Weights of a small transformer language model.
Training: a variant of Adam for these matrices, 7752 steps.
Each number is 128 + 32 x the weight over its row's rms, rounded and kept within 0 to 255. Layers, rows and columns count from 0. Numbers have three digits each. The size before them is the row's rms in percent of the matrix's.

# down: layer 8 MLP down (transposed), 3072x768, rms 0.0267, rows 1679-1745, columns 192-255
# gate: layer 8 MLP gate, 3072x768, rms 0.0414, rows 1680-1746, columns 192-255
# up: layer 8 MLP up, 3072x768, rms 0.0399, rows 1680-1745, columns 192-255
down1679 101:133120158148165080110115069125133163142095127106124169100174134168098109111104149108066143099087175086146117120115114144110055199110142148085130094142086159133130104167200185125157177135132090
gate1680 102:059176111095118107134104098094132177111143102067087159162121107114144083127153152076113143116128153154148117068168198087133152142165070113141118163137158183136131100125142157097123145147100093
up1680 103:125117114080181154164123123130129045080142103157076136111207115145145167101134109139149165085113114195131132122135107145136149145109154131125129058140169125120083110130096089139140151111127120
down1680 100:132079149154129120152164102161174118094088136118156121096161114046105139138053107087152129118136094151132136128138109161145134099162159114135120123102131117133075118119155113103127171122088087
gate1681 100:153083148132108053064108100102194096124157136114119107150157094126148153095088081158121183121092114128172133113152077109132194216117198150153140130108151116113137109132069123146078095107155148
up1681 105:127131098038166096128170087102169062138135191060214075166122111139178196095155129093118081105118103170088099141096121118164119130141145143131055105091161115087117105090115106141133061157120173
down1681 104:144081105133130185119182100100054132167131119129163102143127181081141125162142076075078116162149080142145156108145114168149085118137149119148118111040094148131066095142118135100106089129160176
gate1682 096:111128169079188092141103120138065102174146152117082127195140124139151149135090175133151120155155126176156108099130123155126129063115127132118166123169129104075117108086110155103144178119130155
up1682 099:109099143145107148145133136079080094139184148151163093111103132103094100156134119080137076151065126037163168091150051090128100115128087224105081127163163159231127149183056142166134144109116116
down1682 101:165098125131090100153056100115160117177143193096144142109056065116095103141149142137122030107152081151110040154149153134115128076101123153141173129150176128155180112139137144108148135146168110
gate1683 093:102086108096086018136109169089135154096108090178181109158089135138152106115078118154154168133080187104086155153146114170140176101136139102121072088125117156103118099184122100101138066184111129
up1683 096:102093134156128123135162135122141204096172119167109105124127148136136105146117111147164163131158109147060098105118116147174083086142115090136103049099159137121148113101112161167164115111161181
down1683 097:126126094146127109131191092170083140110137054162122139157141155062117135133131162078111062116133173151144131123131112143130139099138157123090125139119137181104102142180133113152172112138132174
gate1684 097:071097149106185186114152115191123115146136050160134126128124134121124125190104151099103178164098124158120183173142123120117110114134082139187145072155120141168122153100116150088091081084105105
up1684 099:171110174098065171118130141126155119073140142136126034116109134133090137119111145109167173146082080152140121146107157100106168137097109074101102194090134126070152130125110155094138122129122122
down1684 100:159160121126096161144146084213115093125122090151137104135117142116104118121115094087133145092089131122169085137196129126116141182076145129110128096113108113142116128149106135163121157125138107
gate1685 100:125122120116081083119090139119065118133102152122148165066103148142093187105104150070133123092128135100133070067141130101126129090151115152174152125127054138175162118095045115139100176114124070
up1685 099:133168113152089119158085126065066143157130097123183133166106140141137168120107208090181164206143130108083168173065105102158189151104095113127152122128109173103119108146120170147119155104120136
down1685 100:126129116106114200089073167145181117133127120096125134112130150191083099106149190124123122114129112097133127170089103157105173157181119122176119056181080119181127094133077098153138092221181121
gate1686 100:096154113117127117087105126109169085134128150133231109164092088138132161124119139135181180129179138113147140130117121125162140104180152133132194178132206144101083129092142154193129150138111151
up1686 101:120147162150095129113080029137126160210140135163150110080130155144089140162119138184097116162153147147075105163102090090165165074166088093153137161059136113119088093141124154132109101183121143
down1686 101:117179165175134107187219054151128100131177096151124171142137200153093115093080086138131166165043164138152140174103099115167144081113164131146163161105157115124109150145133134102077070084150113
gate1687 095:145108138117149209143111123137112148094134182093128138082108152104146135082109187166147181124059197111109164060146161125070143138143142161113147173113137126072149151105092149093134147134140139
up1687 095:126079115093123102165126123157097102148107047185119140188100178134124203097133091173086143104160135139106095139093102162098120106158094109182115139121132113110130106096125116169102159124096083
down1687 094:149140151202122105114107118137142091151163213106151082147118147059078131184066162147142059090120129202116103142082167126123107103115136121109125116142151122108098161146111147116171130145095117
gate1688 103:131117113138159148076119103061119167200122101134139151177143147127111148206086208130150105144207155077111181092197124066095095197111098054127159171093151209091184119160111142142145113111151200
up1688 100:176152108116136131130099102171140163168125095156127158115120135119150162156169139155112122080151123175049100083142151094117132106179131119143147159084115131148137127139133148129147145196191134
down1688 101:159139126114109100126143142116145102166111177124070192151166137104140125106088099078114064055116133095113125159171125114116172165095133112162073124163147133108137162144104103115121152129158154
gate1689 101:171113122180139094114100103173148116137126103054111125143125140091102100129141135098169143147157183160130114167166154106157099098182084129096179157144120146154117155169116135095115163065201115
up1689 100:116131134104139115144134144181202123065133082151131097140135150162133146069119073094132162103113109154099112131130151150139196132123186138119138055186138145157191131101144104113052098079148138
down1689 101:099086143101143118147128170091136136129165118083135146156162135131116197101110108231088135128132139149185104119139119094092133138147117151095114086119191121128136121149106165181117192155081111
gate1690 096:106128126104125120170044096185069119103153148094100131057093148087115140143083167082199129079140178159155105152090149143155117090169113188139120103153143078136086166114084179133172129147124126
up1690 098:177123086125086120099143172100143166141177121149143108101117112140149151122128106135140134173099117168156082142149168115169168134126117142104109099076133170099066093156113104088101043093199129
down1690 100:168120129105155169149055203157147142159115077149133106150137125133059160087080114132143122174166147100125101133138127123121149102083129153086171106139160204140096120158106144154109146184159130
gate1691 096:134106116128108071086142110126124095121153147079159148080060124095140144154097127125199115144127154123121118097166137079110127169166131166182172118079113113148171197144105107170136105166094093
up1691 103:164160117087114117143178156118131134098134086080158160152140150113111081121131149121124122110128120078101151129083177183152107160195089124146161137121153175116117143118143126133100137131121157
down1691 104:072116137088146148122143149128123119131134115170142156170119097175144104115116044118117126109152152074156088130100173082136093143136098112119160130159156087142123145140098102117132128172183129
gate1692 097:070125177133143116120078145179213159106106116081149133089109115140152137118104190061122178189129143071143151121195162143157098108150134145110126145112078101147152204119098077143168128121071076
up1692 099:138157101119131190118127133105110092173130074089172098135134102100068124095132087103151078084121182132169148153072111142139161135139089100179078129130100179080059132128178166081119149090111122
down1692 099:096099136113121164079134213129190125132158097135110108179098057126142199065144120073170136140121106143144206204120119118172117123118088166161119125184177157139203180111137162100115184125116098
gate1693 097:148111152166128102095124118093116143165145136080115085148108128108169124187130106133173145118133107108135126108122124140155128136166140137118109177100125134156180093145143158115161111143161104
up1693 097:100150168092169109095088117075160111135144108082133088109128080115098084099146202111087133090147152112156117123164183146132117151137114114147121106137154166057144115155151221082119150205060145
down1693 098:147106183143128172103148109020142094112113183141149132115179129156166099130174129125154093085116137094164146125173085139117064142187017085127141173109133128150124132161122077138050146062123188
gate1694 099:164147092148138086120090125074154044111096179182124167124164197132140087158058154099147128137144135128190118118162117174153045127116060077159161099120142161145136139116107150132098143125121155
up1694 100:138114152191088161093107092155089104124099137152173115141063125116173118140139122156150137151128157127120110160130119096107102148151155094124118137139083120122123176171101140134106096149101157
down1694 098:097126150064163180092134145140145137127145105125153084115142143078143138111163112181122088142069115156148133182161165084108127102116108138112090110181094132129172113122156080189118149167166138
gate1695 099:123175088081149111144103086110090132158137119148079151140160121112185092133103085187095115147138127144196133121207145097118097152196134080154133191136069141174099153119107135122065060089103154
up1695 096:016128130129068108112133098137184152143128120101118117153202162128122179146116157145127058131140103110083108093161128100118097074108141108158133182148121171127113185117150109144151156149130143
down1695 096:090142136115099099154072019125109088139099135081110140115118124161113186155161132187155166161183161125130158142170149178081129122154097144101058133199137105141106125091104082078117122114191111
gate1696 100:138150108154119077119133116108146097079083164137116164108117151091177194061105108099140099143171162110102212156162114118094096138112101118130102117089139157126115148106113101112171097073094141
up1696 097:162130092114119086163115148126127181145184106097155108068105109130155102132151140110122144095071167166113090147066133171123150110087172096102126094071154132122064119136154157091141131131170094
down1696 097:144130095170135163090165139146099107038119166104158105154126117096146116144104079133197101129133132135138170092103172092178095186106169115152134158159135136147132111137149102115098158106132097
gate1697 096:156202118106140118074121061095138111111143165175148190128137138126126167167102203120110136161137174072142146126087134116125069122145118165148126101112133122105153153094102178121134202112068040
up1697 100:180128169135120086147096122164153061114153136116102101104062106103086198121147115114133056108092145096082113107114110100161101103125162128124113112114132144121145118206194146106099161052108154
down1697 103:163185141155120082172228138149090100125089122098112125131126092197129159134133099112132097136092108095136164138112154132084122174112149143119108136162083147179111106141181152060080179110124099
gate1698 098:177083110214105121116108126152154075123143104067153104136094139115118107196100174158120085077143141146109188156219154134142086126138171123125135144112121187147101154136097115113157130156131001
up1698 096:162125175170120108136147157136123104139075121132134103131090103131143093141172083088097121092166084205153105159114174137115120142075081119219166157107079128091125064141104146182064134134152112
down1698 096:170186092153125134126112127107070118134110134167068107150067139106060142126179124113110110094144072099118131167099091077068047120131031089103120132117109157158148093108171145132143104151101169
gate1699 101:039115103123102156102143212152124165113133099093097127147182127082117076118123148174105087130122150208090184109141165086099120110119125098130154119106087159169127190173101108087139144138112123
up1699 099:081115116129116101198126146114133148141069139114133109087116128139095136099120175104125109132160116088170147095125144111111103136148162182192146104129134145114133131143166182237154130102168138
down1699 099:115119172145169089165141144164107086138135110122147126133085115127160139128149066140072138127152080066157112122077122108171088121112200131149135165167159167165124122159126138235142153135135180
gate1700 098:142131133117081116111080153127177201061113108128111128108118098093128113098105117168153081096128145120119139086089101152121141077124187079070119120113120117178101162111154154150143120207132134
up1700 098:202115160093154139083167122067146164123164150079130137144127131119117170080136100147096122101123112109146028087148127122166138119121190202085089101130031162102117142115110154140103184121146138
down1700 100:161133137131122150118085117118181180087109111080083163156152098224061157080107145149172107189104125121107108159147132143100101115112116098099131151109128111167146181142096166107150093166153141
gate1701 104:128157153131106101136147111116146082176174205106090079087147169093122109219133130181155175141078157153167121154155088083101133162128155123127131130142096142140129151099144195117121162131080089
up1701 099:114152139115070149123103135092114116097210120153111145131100153142128079096107128149120132150157131121081081113080141089128161107136076139170087196079126170122110169130110119123079084131161170
down1701 097:113106156126077072113153144145134145120173160127088117146133112121178161166086146185107228174110119170140127158153130105121094112098121167123141130124139111140143147134171133084099179138115097
gate1702 106:138141160113150076109129093126151180156156095092164124132142204139118149165150142097098157142121121132131196149145114117166057121170162131159176096105058146148100122104148153132149104116076133
up1702 104:161147131162058143119127138188121122129071160092071163130085082112123141134168114167148105099111075154182102136128144152082118076130195124105128141076177105188119178126150154107123136116155179
down1702 105:158119169184087175098060134136110095085130172154093127126090121117131171114145128143123140034118100158164112109062105149075149148086198138153136144146150071120168145136105139131146146142235108
gate1703 101:107137149081145136087124104122180142147162122169159150053171195091135087104112150135175162153126100170167158059204067092128078143167081167148198156127145134163077090159149154183134109130118146
up1703 102:113141111136147115113155084133123139083098100097132175105132132105132092082144138110106193171107137166183137123163107083168166119087116152103140154108101105135205118097153159099082085107078147
down1703 104:094082115121085146126105093140197115068178101153123151092128129124123122125097101158166170113103139152130135175128129139156084131150115154104128132141109169114172115173119115130130059126135146
gate1704 099:112113203136141173134132155134162106190154148123071127086156128117076074178125146120147164094141162136085118106092137167194162147152144159071179123106132133210153122112148137143097133129156017
up1704 101:091139120148089132134127120132150109142182102113083133113199201128139193162125138125089116159136099114182061119182085190135083141135132124175150117121126119153190130111115091139093138068119107
down1704 100:136128166155121165102100067138179158137167062133136125129197107141130140093151105191150136129118140120172153108172104152129103127145086173145086139147154069110185102112134191114088114154133156
gate1705 105:135155142105135147133141118108162082232237131116175126077148139108136186112152177121116124141150112135154186108093102159135140129096130114095168186135076107180116168143164203151138129180082156
up1705 102:139128162110166117122144180094132104145083102118114146115088141126136102103164196103134108148151121133070138121152162154138171171162079100105113092119102120121177125084067075138116174063138177
down1705 103:102145167153092154106130101185044128178139035164089115180104104105087108176139113074108145143090125156128140126172118117099111174054089147112147080087181168139127131136130100146145089099105098
gate1706 098:149181175192155121094129156163136165150108109163087066155080183119101143144089087173116118189138101096110071124158130134130191113112119114217086147109141141161112173143154101153168063163163150
up1706 098:079110112125112115147089113161119084141166126105117144176108126142100179166082142144128096160135055162185115107127092075122124096127101144084147122163144115143182189135100132201066183130106134
down1706 097:041132141170155155146109132093101129164103112175156146140092095106066189173113120135069072157054109138079101148070114111109245112087104075202154201137163134126122096146076129117112113151055150
gate1707 097:179176114141131128106089145112075149153150104124137153157135124126194109149099174134132180177153096156084129099085134127145209133149127121110130102081152163097076107118154153180056114204124184
up1707 098:146125086119119143059110104163106101096127129144123101109140173119135073080183110141081114150084171164098148141145076081048161171160133136108116174153125094153149171102110152154104129118134142
down1707 099:150170076192105096048204120151122157100154151106133148151129138175078138149156138099204158167166126136110126140181103055152075170132151131107104099165154076158166165127104096161118156093146148
gate1708 098:134080112123124140136070142138101156142123113130116104085100115113106129121135180162143142114129145128107124144145151113162141178183148153146183135131080083098130174130133074108122154153148123
up1708 101:115125131149091141130114180183142132139181116089152118080118158123091112102102150121152107168115122137069175160110135080106167153135164193139086104113091129183126139104124143073140147129190117
down1708 101:108143122105126118176093154140130103097079138088073132111109165037158122137139148097092098175094124135100115144163114122145117106124019131041150078103146056151086067127172118106107176161095097
gate1709 100:131106149125113086171095151123092110147154053066076138137084171089197114114094105156134129092163186122121151139157128162155123149171098153152172151120171162132129145147156194113063155080111124
up1709 101:107136190136146137160091144111083148155163121070085123113167109143133069154104130169083100096136125105133091127145163167172108129164091170143155183080075111078182114170112164109133097123132138
down1709 102:104122139061117170109120146123121150173158132053115096125105163171105119107121069109202105105173121096126174103196139172118090144112118073142128141085078076077122080169146093073105101156139185
gate1710 101:157116121132087175098086133076148122079197066132141092091123126094078181119089135140150159127056182092184184077099085174126088081142115120159141177150162159157181129142117102167134111174027131
up1710 099:116164135140131108087158082131138147173101191123122176106117150150134149052156132091122152100166098151137102078187178086050198161119075096124161147145140134114112104127136174117187237122130158
down1710 098:162123089146123081126094103143140117108131112148116127176096155086095092135119145099156125155117198128136154100091158168153098089086071094167063203127177140083118121120145156172131174134109156
gate1711 103:114170153057131070146098106096142137122132124087124163117138128087130117156104149091167091126126147190066195103124140110089162084126139210137139095143156098132098131153123146048065148115160157
up1711 100:171112145145184030119163112170100151129142111068116146178105086111138163150143151091160130173160156170147099144114145118108092236142133155164163115092167116166079152164148132089135125125089123
down1711 101:117131172114154097137088083170150081128123087170103105146160086087154133166117163122115191157160139181107161128143181111142069125085140129164119142109110129125088054138138135134127186120137086
gate1712 099:111197088164106079136080053131107112166121176123148119115131151129122123081097139168098102145106118242083109137137086080095141174163171121126158088091133151110139120150142085067150168223159148
up1712 099:162092143191072145154134132213138113146057169098133116091104190094118166148176147128119106150156108105083141160200162162137091136147105166086147126154134094171149160074098140127132153118152143
down1712 098:062087133139123127160128095094118176123134233149152099114039074073163148094135134023127105109097137042194071206134173157116140112123109092144138121115111117123132157082056101163119154112142157
gate1713 098:154158119134070093147107196123159171096136144175137159091164158098097119172137131129148207138099122147106163139168100118142093139160136107115170124101110133113144174119056175137125115087129144
up1713 098:104126100159139114118150153101131114150132094143129136113165129145120098137135091037123132084122134152163127088143082154109177130141096130174126152140193143150156115148161117154141083083084082
down1713 099:109135105087171156105079096132117125145068159105173190112120123119116123161138117139162099164094096152167163204127132104169100118143099123159128119136097088081130097103080054206104126095095170
gate1714 097:114090128125134102122084144134219206174101123100109129053132130147181107132122143150175153120139158078158154080190156111132136164112100098141145113083118118200121142118137037129096083125103080
up1714 096:145165141178058112087151134131149140091076126112118204169171099107135127089135123129148078135078138149122115155109090097140091116110167114198175155065093107168067115033165159077154162115140108
down1714 099:105142177144136121096130157171143094135120092158181185139113107123117141118136115159129122086169135103144179150163155111092108122140147169140155098151157167114084090146130133147131120141081087
gate1715 094:153168161119102167092127115145102114193133125077086132101105150111102137155107149150117091110154085133109155125167135121109106113120096215138170104133147095116139143169171091130140123092117113
up1715 100:075160111102146140116112139146107166062114069115135149128151104129137087106092157129053175228122095109085143125129120115113159133131100136130147090133091128092143104184082083145147181121128143
down1715 102:144139125133191143167082130143082139083129137103129110107104099131125151153142153132124073136156087143142109190157132135092183131133092177126111025166165116109157129105080166160102116099122140
gate1716 109:101134129114135143097093162152191163078110108124116160151237113105150172071085197084152160076154131097120130068164136110133138122219117115090141108146123148142126120167148161102113114141103108
up1716 104:200071169203074098113134111132000154140096166115131096161179110140053154139147108113104105097168157143132188113131120180124211126101173143131158154153181097152133141134128163152134108110123126
down1716 107:158120122177161099154118090128115164104097134109125097113111154113169118124091126136159079145137092126125133155146110123111090119148114095129135170063117109108095109158109068125109127107123198
gate1717 103:144049130057141117184115116141182147139147142153077122165119137121087173165133099209080169193113100111104132124114092099122077117094119138100156125077133138139114189100082107160105113168153142
up1717 099:151151146110144166141111194132102154096135217115055168116075127152146129104130116119142099128128132128132161153154125107099171129083088084121121087062134115135100144111153108129115110144073189
down1717 099:068109105106128127226086164129103124147140124158157156170144063135094170101102152163105165130155120167038119144120112162075118105118049132159116143058125171131188085155160148144126139059125144
gate1718 105:163076071151113058176114155157171161109177132107119124143121058106071109125138072120134113137116116141110141147122139147058115140134103095138100165150119155172087137148134131121123133163166136
up1718 099:119128109104142116190152109158143123136159141115111132164111134118123105135127131122151114037071092134140116149093151138164137087067106114159103084135111081136056122187193131111123151125143087
down1718 099:048135170124147161154179118119103162172024141114138088150101099166149120209177127167127100117092129094139192083152135128126138115115172190143126101177138177142119095145130148071146072139138102
gate1719 097:148128125166101066147130127093140175185131127159073107182133127100187106063091098162119082142194106076121063037114116152166093139121122164186093109106161179150133114148102109115071100151094145
up1719 098:097151111114166126138119122119169066069100131199092067097148155119158111110129188147137118109093156141154156116159134105118133150143246095129129152106065180126158100076081121094108117148172010
down1719 101:093148097114095150111154161110129078116126100126143153109109171206145114159135161127115104124107106166188121153157125131138105145069098120161167061087124119131147099166157163091117148182142169
gate1720 099:135125158068135049119094098136052119135130135053074151127133176116145138193114158139154141172152142139112098121142072144138184109127158106113124109135071142129106070146129163130180142171159138
up1720 101:126114150154104149110173136126061175089130134139147145141146120126186123113143135170166159163074104077178134127119189077149100151125120131100090107105150116171150129127095104140149131164141121
down1720 099:093130096098144159115135130118086106109094089131163097154116195155113129168137111148133129163133140073164127049101121150120123114096089139108130134191152153157144135173149095160094101113130127
gate1721 099:109153098082096109148140113117154092118149202141122137145117151082111140200117108136078140094114131164134124175095157148184069165120121104147170138204120187127134094102103118101157119116130140
up1721 100:162148068141100132132162122138049056127184111117125124154150131135117144144101120104145084053129159113083156123134130120119131136180115101140174180094106137093193147142155130098121058135112107
down1721 102:136086133119116135085157143141120109167151076123093142160133155141081161107130110165193140212119110158163105079166147151097137162133172094067147141109103142098138122144115118140188116127127161
gate1722 099:142115133071119146084116108126114133098120080107131150125108173099169144166167118068139118162139090135126162111144166126118089098116106128099121094109096165187103100108097133129125120129044148
up1722 099:099135145148076096199177145123145158085131170133096134161128085162134149137128110112170101123184105166098125105170086137097175089114131105148149079198137119138151142093057127090090091065112076
down1722 099:101109103113127159163145122141086153094150131146147104192126182119092085122139115159217205083122114147108128111153128137158076137120123119143182128132115097098162130051098152151111063138120087
gate1723 097:176185159149163141086119126118127169219151101123094099141167131140117143091111119197141193106167213109127140158160144094130096152166131105141157139086130123122105115129164094136101104171064043
up1723 098:141104153129096160151120130111160092039102129091142188117107120161176144145133141146131173083067164092133077166148125200128105109146099111149134123169149071164153154157114119157118119125136088
down1723 100:127106155122100158204171130164124147158145124126135143095174119069129127184131175095120164076142132080159128092111164139119145142086158127117128087103069111053105133132175142139151125131136095
gate1724 099:141128149060148109132135146089064092107191185162111132135141101137096135119115119098121158170169101073084109175140071058212080123109104111176171185125174118184130155168110153155099175086080075
up1724 099:090174157113099124133162177137122113087123143133178160149141136084169157149119083085155140169104125180182037165146183092082139084114045097168114157109123165150143116125111138135169091104105117
down1724 099:189132144120087151155117136158123045118110135158070156122162112093125113153094112057136108075119104109031127111086117126119121138133094093098212171223115103049135097176096155110132077164138181
gate1725 099:131155131100112109101137139133114104098110144110113099133173139137152068070149203129137131130170113136114181070150076155097178118154128110134156134117081106105084133098112166152140091122140156
up1725 103:122140109089077124102148139106132184102169123108072113184130089136136155132145119153121169097151158161186117122081112121146101146150174061140162115131156157119159203144095139093082101146124161
down1725 102:070160106114150121127206128138106170156144167123131106112140126195136149134095130048122118083140184165095147167060158171166111100148136048135144173141156142172117087134120111095123054138116143
gate1726 101:099148129130101058120136207122110144183192113159104157115118113114125080113150130118120102153137111092132076071146130151134169112123161101170154157138127120152130143149115102159128085182129137
up1726 093:091137088118128132124130097118179068118174136081121162125130144134125134113141086172105114156147135172174169182147127120157122109092111092159079130137134112127123123115098109132159129110098116
down1726 093:168158107152145148113097153122103119161131129160130109152133127022121158087145130089100103142120154146076084101055117131158154203117096115121213155123127162096141110136171143170112096132167152
gate1727 098:126096108141146120095094061124091105156150089122132086116096144097174147131155134147124116103089097132123204103090130084133168066159106068156144127054126141166122084109127088132068078152148137
up1727 098:114209121121120175114131092137142087140163160103142106072080123128141149079162137125128135158084147168119169122134136084130071120149070059123203129120125162131133141121084053130101108097090147
down1727 096:135123140105149145075163106131111129083127114135075178110129095202128151150112166083102088162129093162126154180109146123136086149129061137089191110121178136127146146093087125131116138093098116
gate1728 100:107157134129089193113111109160119150176105100079152150048095111113149135110139103123152153136159127123072162086113146098173158131110160150121132177183149178134088175102112172157136093112112114
up1728 099:139090156100156151130156095179092113144178164058136117041113111173122089174099115159187153062164152142161076152190150162121161106147164100162130151099152192116113164148143142127121135132138071
down1728 099:155211129148186147125149144147107135102168150140190148166138175156130105160090165120098146177160147118092148148151140089149110193114140086159128120165139156163132143091086069132104143155183110
gate1729 098:160174110140157086090095139126204176168111156187105132135152160106161189142103148150164197106019187125082107131126153124147129146138065127116114144155151159085086159112120105096153116202157146
up1729 099:153120093122119149076137138050163094150136156147150109129095150151128111067133127190106108179111171133125135141129144170144137181156080115117141085097127129169136094120137182156118125144173165
down1729 099:120154151163127109096077152132145126151114144112115127128177073150228116138154140136133140163121139126144136177106156159144142164127085164058117133134145081157157144132129116157160150079116145
gate1730 106:134135132144071055102062174067100131146127086128125078144121118084114127153125076132145161118130116159079159100153180131137131109110090128139113147149133139110082083174122115198031113184086120
up1730 105:097138103105188128105111135074152143072154138139137181142183149122137071087102177158100091129144091142042108170124129086150106034149139157089103155165051129099170140092114161152111100152093103
down1730 104:133106144094150132098143162158114128147125099081087165144228132130204153139105108146115142146127101173103144140191114104150131067136140083103128172160101097143138144133112135116124104125129115
gate1731 100:090150145077125182132113120113145177120127084115132151152158155102142194054146105166165131158143166127100098093104110105125066103167152145197122109132164151132116109019165156087087154119117111
up1731 097:143160177156190108141092092132100118147183129123122136154102054141072125143105137153202145184136134090125161119098106148073172136094107174102109144063115180073079130090115093106133157146110186
down1731 095:099072099155137148112134104095159140162093165103088147105088119139043134088104118190140104148191125159173137147142102109127160195141095111098212135082168073160176180167137130111127155071130125
gate1732 101:133064077062090072084134149176072219162165058126112123133158125093199075132093135182172177132152114106069096117162167092141161115116096152103149165108115148126070160106132143146085136099142091
up1732 115:128103142152091125140232088119127160116146106114134110145160095214140088100193121143154090127162096116137059120142141133142136127102144135122101146124099107115109108115117139168091114072135114
down1732 147:110141123142137137127255116148145140111125119133137141133134112255120126093109127127120115133120132115123129129127119120115122134128148125150125133124126131139126127125141133136130130131124121
gate1733 105:125139088069127135117108148120149168164119155130130142133201135109148090133131142100118139158132123146140094137172143126170087134129137106162139112086105083124079170148155100098140181167100133
up1733 101:144133155127152150143142123082122103128119087123051063134118136126103120214107101095134113119115101091128146205093100204082093101098147181100102148129115081104159127185095095120132086113151123
down1733 102:122149175125148158088095170156160112194099075139142166175118176101127130142145106116137124108141119145096084142135048109121095175147131144117123165071165116111132076117116144104168125162143149
gate1734 103:132123115104121144107130126110159100175140132127101166124122133123116158079151086126086156155134107138149158099126132130130130155153112098139148160114135132161095120135128133098093140094120121
up1734 099:137125118078195149141167138187127104122172135168114148116184137113076144125189069087062114133114095098191106183159147159135139156085164131139162140110162063169122089161171133107096112098128139
down1734 094:121208111106140173109159081149110098094112073154106101106140103180080136179128124144096153165086097132109127165116093144188106230149112149133152088106085085098118130120159146107148083094138129
gate1735 097:075168141060124165203124101135098154097120137178104147147066135104134166110076051092192078122148097150080165115114133072154116096123154154158151167155121100144159133255099142138130157140115103
up1735 097:138108121106179132099146124116134130220118171090127130139145136135138125125114159134120113149113126106108178131135091144123109099112175121054183068149149128144091170145117102101197149113103088
down1735 097:127121123098091090082136151091138091112147169141197102096133166101109180135122113146148073132140097184099146117147114146109161146159182143151136105099136070144139141141153183206177098106174080
gate1736 104:122193099119114045186080136113106185147124148143084157129165106077139076116110126165157158134173150130114129121147129045150122106151105124085090153105141146085138160172124122145104160140164179
up1736 104:143108146167061098171117193132124145114139107134152116134057166128093151089111131110130129118086109125075137108142160141077141118103110155083089168104158136108071134136163140153136161144138114
down1736 100:123123107109179066153123078163123151111106162180148144118147147129167169121176118144143127140149117125141079064118152183102061070099120114181123146181127088110107161158131180114097117117086109
gate1737 098:168129160129179129126127160121114088178086176101099095135099108110186118144106185100131203153167125134137130162173149158073105111111159124176124186167131176117089213142133194106145149176148184
up1737 099:190144164133145145098101127119129125133160111128093112136171122128147142162107096157138128117124156127115139187145150062142161123074087134130158102134111095097108116130139116102070152121140123
down1737 100:145162115156167098094184111074062183144157110130144126075094111099140173129138079123102104148121199141099121127151185141159100076169150122130108147139127129153112114116139048112120120111113139
gate1738 099:121075114151121092212121093151141151097160132086091096164148110099116089043109146110138122141169070105105088175194127148093103193154140170088128176124133130197123135105136123160102159147094131
up1738 097:124171203149114103102112149139110141098098155112050167149098155108136111127156126107121109085173103086090112111165042099160098116093178097125135108131109105124139186100123130168166127141069151
down1738 098:153138138151188142129145070095138181128119116120127109107126140074165130106097156116158128117133154106153122141123072151123196052115107129116164119154194105136121084181159118171099118149143124
gate1739 098:098146118146097125135119175165117157130186140157120171129165095097143079186079143167135153153175174094094092138118122162099135159146123173161145166065175108188136089085135103140118142141085115
up1739 102:194163120098134146093149126105137132133098151177150110155143087125112106123144159105172150157085145107148114127160111127120138142107149101106127098137054158149134105152152130111130117167160164
down1739 102:130162142088134139077106096140128087132094118110103124120136160108116122164089147184137145152206160122111154133141149148154113116156088125130115169169124171155124077119121117180133091162106101
gate1740 098:179127138089058118111111142096151118085157164070112147133144175117161116171135120130120126124164134161091095092204127122091208122146126139122125106161058147099109133158155109135120142194135205
up1740 103:171120168077122072115134161099132168104000068136117171156100108119135092092164197151169092164124094157106168121127152132093152151142077192174122136140140144138150118080149118139141133101164144
down1740 102:142143137138148156143114092139117111130050124162127162127110159123128213131050144121123087138149115127131149164156142117140101166163135101171143147122111151160114132119128118150085073122102081
gate1741 102:191091182086099111153117148119150067135151105137094186122127131112182173164072156183127155146183131146127127079185112135160104152112112144129168197122083140152134106118117182133128157100167128
up1741 109:173167163170119143151239106136118101110171069126065153163091129154111153140147157124128116110191126150146086067169089148132174144070162119078152172129068145105169111110132152144108075097170092
down1741 109:123141126146101144121255128131129137118131132133095142132134147255125154097079110099113154126128129125075092104124113130139099188099113122111114141129122158115119106135145136131124116115143112
gate1742 106:136158080121138098113123088154113177124115119072101124130149118118128119126113183189096163179142113142122092084125107114104083075223099146130134158131152133135151194100136186052158124116142165
up1742 103:122148060153150119127095189172113114128155164064134160126086078119127187070135118126155175141091137173184175157190106140096121154152134085114108125074151136091194144164135115079129065134130134
down1742 101:144199156163176087124148140101205125145135184208135116140074156234146080138082146133137185156124139177159169095147138113166128092151138134184111106135144163108105108148095104124145173135139079
gate1743 101:100118139053128124144064077112152139105124157122144095112063105094172185091127134093177101168125177093079086174192031105112086181103156135157154165142164149134147118122125241104081133100133079
up1743 098:137087146053114172135140092170132153124165129081212124130193128127169128156136140198161147091183134148074131147101145115133076112131127143154145094176121121121062124098182138134090198153142114
down1743 100:161149162136149182141024097146152102185152110083199118166125072187131144145126145100117160211184117086096125181112135122119173132077087128134164119146119142072134188113148134118111136078093063
gate1744 106:137127153122109124124141153072156160090120125089208122123107167098118180147109118139178137112120129095123094088118079098130104107202140095155136059096107139121203091114061130096122145132199088
up1744 101:182124176133159122107101118175158145149137140061130143128119117122131133102139142115130136131114127100149154163063107135126077087133175144074135122088124097117143062130098136169158082120082140
down1744 100:125117162131201152146167086141106130144114152065156138054107117119126126099151138123099098150172099172075128129090116079126095108101114150089172156172125113135128140096110085147160076131110176
gate1745 096:150119153143137068166232130069142117123174098107125160117135122189189121174131091112179108108187111138163126093195116107165120105145148146122115166122111190097153157112074160151123144188098047
up1745 111:136160152141099111133136121143143103139141173152109134133110191111167134134152173143141186145128145127104122146129154135190100138134107222112097161141138094178096119116109119094064112079130144
down1745 134:131130128116133117122255120110124143134136118131132120126135140255141134143125125156147131130132129124128130112129153127153110120120126146131124125118130129119129137119116123135100124124115126
gate1746 100:071145138066146153145135088104128143115176145071147142084134086126142181139128113179120056107175115088162139082189141137147171119134142133140144168112173143129140137122090110126106109136140121